python train.py --norm_eps=1e-06 --lr=0.00547 --grad_clip=2.0
Each number is 128 + 32 x the weight over its row's rms, rounded and kept within 0 to 255. Layers, rows and columns count from 0. The size above them is the row's rms in percent of the matrix's.

# layer 4 MLP up, 768x192, rms 0.133, rows 337-343, columns 0-95
size [ 33  79 106 115 114  93  85]
[[175 192 162 104 163 148  89 171 132 143 155 133 157 154 122 118 122 130  75 124 132 148 152 139  96 102 117 178 113 105  73 107  73 156 129  90 139 146 120 188 109  45 131 178 127 137  89 113 179 149 158  89 163 124 108 112 138 135 112 147 160 126 187 162 150 110 162 106 109 147  89 119 114 119 144 103 126 163 145 153 109 120 151 101  68 148 130  94 121  66 160 150 170 160 109 116]
 [107 157 187  99 128 147  99 111 126 134 117 117 110 170 112 102  76  51 167 109 169 123 146 158 107 102 147 177 131  95 194 156 109 109 113 150 160 139 149 100 118 128  60  73 109 109 122 141 127 109 115 120  79  94 153 129 138  89 125 160 127  82 142 106 125 104 162 139 144 153  86  87 150 145 108  72 130 140 164 115 164 166 182 155 129 110 131  74 177 135 120 143  88  83 142 179]
 [125  96 181 115 111 136 129 161 115  71 135 164 152 154  67 112  82 133 203 147 132 134 103 106 117 138 151  90 104 158 139 168 100  79 151 144 150  90 142 159  69 118 124 117 139  99 120 202  86 123  87 170 119  72 135 150 107 185 141 142 161 161  67 160 195 156 129 127 140  98 114 121  86 131  88 135 172 104 145 141 147 131  83 129 121 108 172 177 113 110 125 143 122 144 106 119]
 [123 157  77  61 138 177 147  60 121 119 146 111 137 110 117 111  63 128 121  91  85 140 193  90 128 140 158 177 174 126 120 185 134 101 136 102 158 150  69 176 103 128 118  90  78 126 142 138 105  97 116 136 120 151 102  92 121  82 192 161 136 180  27 132  89 130 139 152 170 188 117 186  66 130 112 102 143 138  74 173 139 152 182 127 155 170 159 122 129  80 158 108 139 150 134 131]
 [124 168  76 113 169 185 142 128 139 113 133 145 134  87 104 136 108  88 137 153 145 111 182 124 100 113 169 134  91  96 146 133 131 141 123 133 101  68 125 103 134 108 122 122  73 101  50 137 129 106 121 116 146  57  80 154 146 118  98 157 141 193 122 111  81 110 141  88 107  89 174 127 127 198  96 151 173 140 157  89 175 138 158 147  95  92 122 150 110  94 123 117 127  71 155 127]
 [144 143 146  42  99 123 114  98 133 117 164 148 129 180 147 102 136 124 128  81 141  94 144 168 179  89  88 130 163 125 195 123  94 144 133 113 133 108 132  88  74 169 171 139 197 129  78 122 122 136 141 125 104  74 110 154 130 123 123 127 108 144 106  86 133  89  63 116 164 133  88 103 119 159 121 134 146 160  97 157 117 157  88 157 133 133 116 132 115 130 152 112 182  70  99 113]
 [128  54  58  93 137  65 120 156 131 105  92 103 132 139 102 144 130 114 172 177 109 128 158 129 122 167 113 120  92 146  95 104 132 134 142 190 160 170 149 117 142  87 112 109 166 205 155 144 131 114 182 120 147 149 163 101 143 107 135 113 114 158  79 152 160 136 178 145 146 172 128  92 102 116 136 121  91 126  87 137  98 166  92 138 129 104 142  93 147 131 196 137 129 120 163  93]]
# layer 4 MLP down (transposed), 768x192, rms 0.047, rows 337-343, columns 0-95
size [ 35  76 101 111 121  98  80]
[[179 154 189 155 169 149 121 141 123 145 106 106 142 136 123 136 136 198 107 139 116 129 119 124 114 120 118 163 122 100  95 137  58 133 182  86 137 146 138 165 122  99 179 164 148 186 111 133 153 111 183 130 199 147  52  92  96 174 112 128 212 126 183 183 154 115 162 115 109 182 130 113 113 134 177 140 123 146 171 135 129 173 145  63  84  99  91 133 113  89 115 131 197 117 132 103]
 [144 137 157 122 133 124  94 129 153  81 104 178 151 159 121 147 127 132 131 125 106  97 138 148 115 130 134 135 150 141 105 176 109 127 182 178 112 148 115 111 138 136 137  59 153  93 180 158 129 135  68 113  63 128 120 156 154 206  97 123  78 152 192  59 122  68 126 105 129 159 106 134 129 100 163 116 158 127 128 114 156 107 161 147 195 165 150  85 157 113 125 126 131 125 153 125]
 [136 132 137 123 164  97 170 121 149 144 114 160  91 142  94 155 106 164 129 164 135 180  76  95 146 127 108 142 179 131 130 162  76  96  82 120 127 120 195 144 127  98 162  86 138 196 112 137  95 139 104 132  97 121 176 124  92  90 149 127 155 144  90 148 152 161  78  84 123 139 107 109 173 154 119 117 143  71 175  63  97 150 136 144 157  54 119 125  92 153  73 114  66 121 103 186]
 [ 76 131 123 179 131 161 160 159  92 147 145  96  63 115 135 127  96 108  95 156  47 115 194 155 148  98 171 144  94  91 141 145 148 150 117 171 154 135 105 216 135 126 128 144 145 177  76 125  50 119 105 161 118  77 206 145 156 129 161  45  57  61 123 112 149 127 102  86 172 184 155  97  90 142 117 135 145  93  78 117 120 135 156 154 120 200 141 135  78 109 159 153 174 145 129  86]
 [122 178  96 127 128 177 138  87 152 123 144 148 129 137 133 127  53 130 128  90  87 122 132 180  90  91 119 106 156 166 192 158 164 155 111 117 129  69 193 161 141  89 116  91 154  49 150  99 149 141 131 153 110 157 131 141 150 115 168 113  30 166 135 147 158 150  77 196 134 121 109 163 154 140 127 146 126 137 139  60 102 192  97 123 160  86  84 102 111 122 120  90 151  83 185 107]
 [106 205 147 134  96 121 167 146 126 109  91 144 153 114 163 105 148 133 131 109  88  96  92 123 186 161 111 110 169 107 134 123 179  74 156 120  94 166 189 135 145 147 156  95  77 125 122 161 117  81  98  94 108 118 126 136 130 112 111 115 190 185 168  76 114  79 129 137  66 100 112  57 162 141 135 131  84 149 116 123 199 139 103 140 143  32  97 102  82 113 166 171 104  99  67  95]
 [121 124 111 128 155 146 146 157 168 178 137 106 155 159 130 153 171 128 101 154 151 119  83 146 110  92 111 118  82 129 130 202  33 153  68  82 108  87  87 145 150 156 151  81 103 109 132  94 135 125  98 101 100 113 143 110 101 122 106 163  97  87 129 117  95 117 132 124 129 193 151 193 143 207 101 153 193 163 164  87 159 149 164 142 137  97 141 186  92 145 124 130 145 156  85 166]]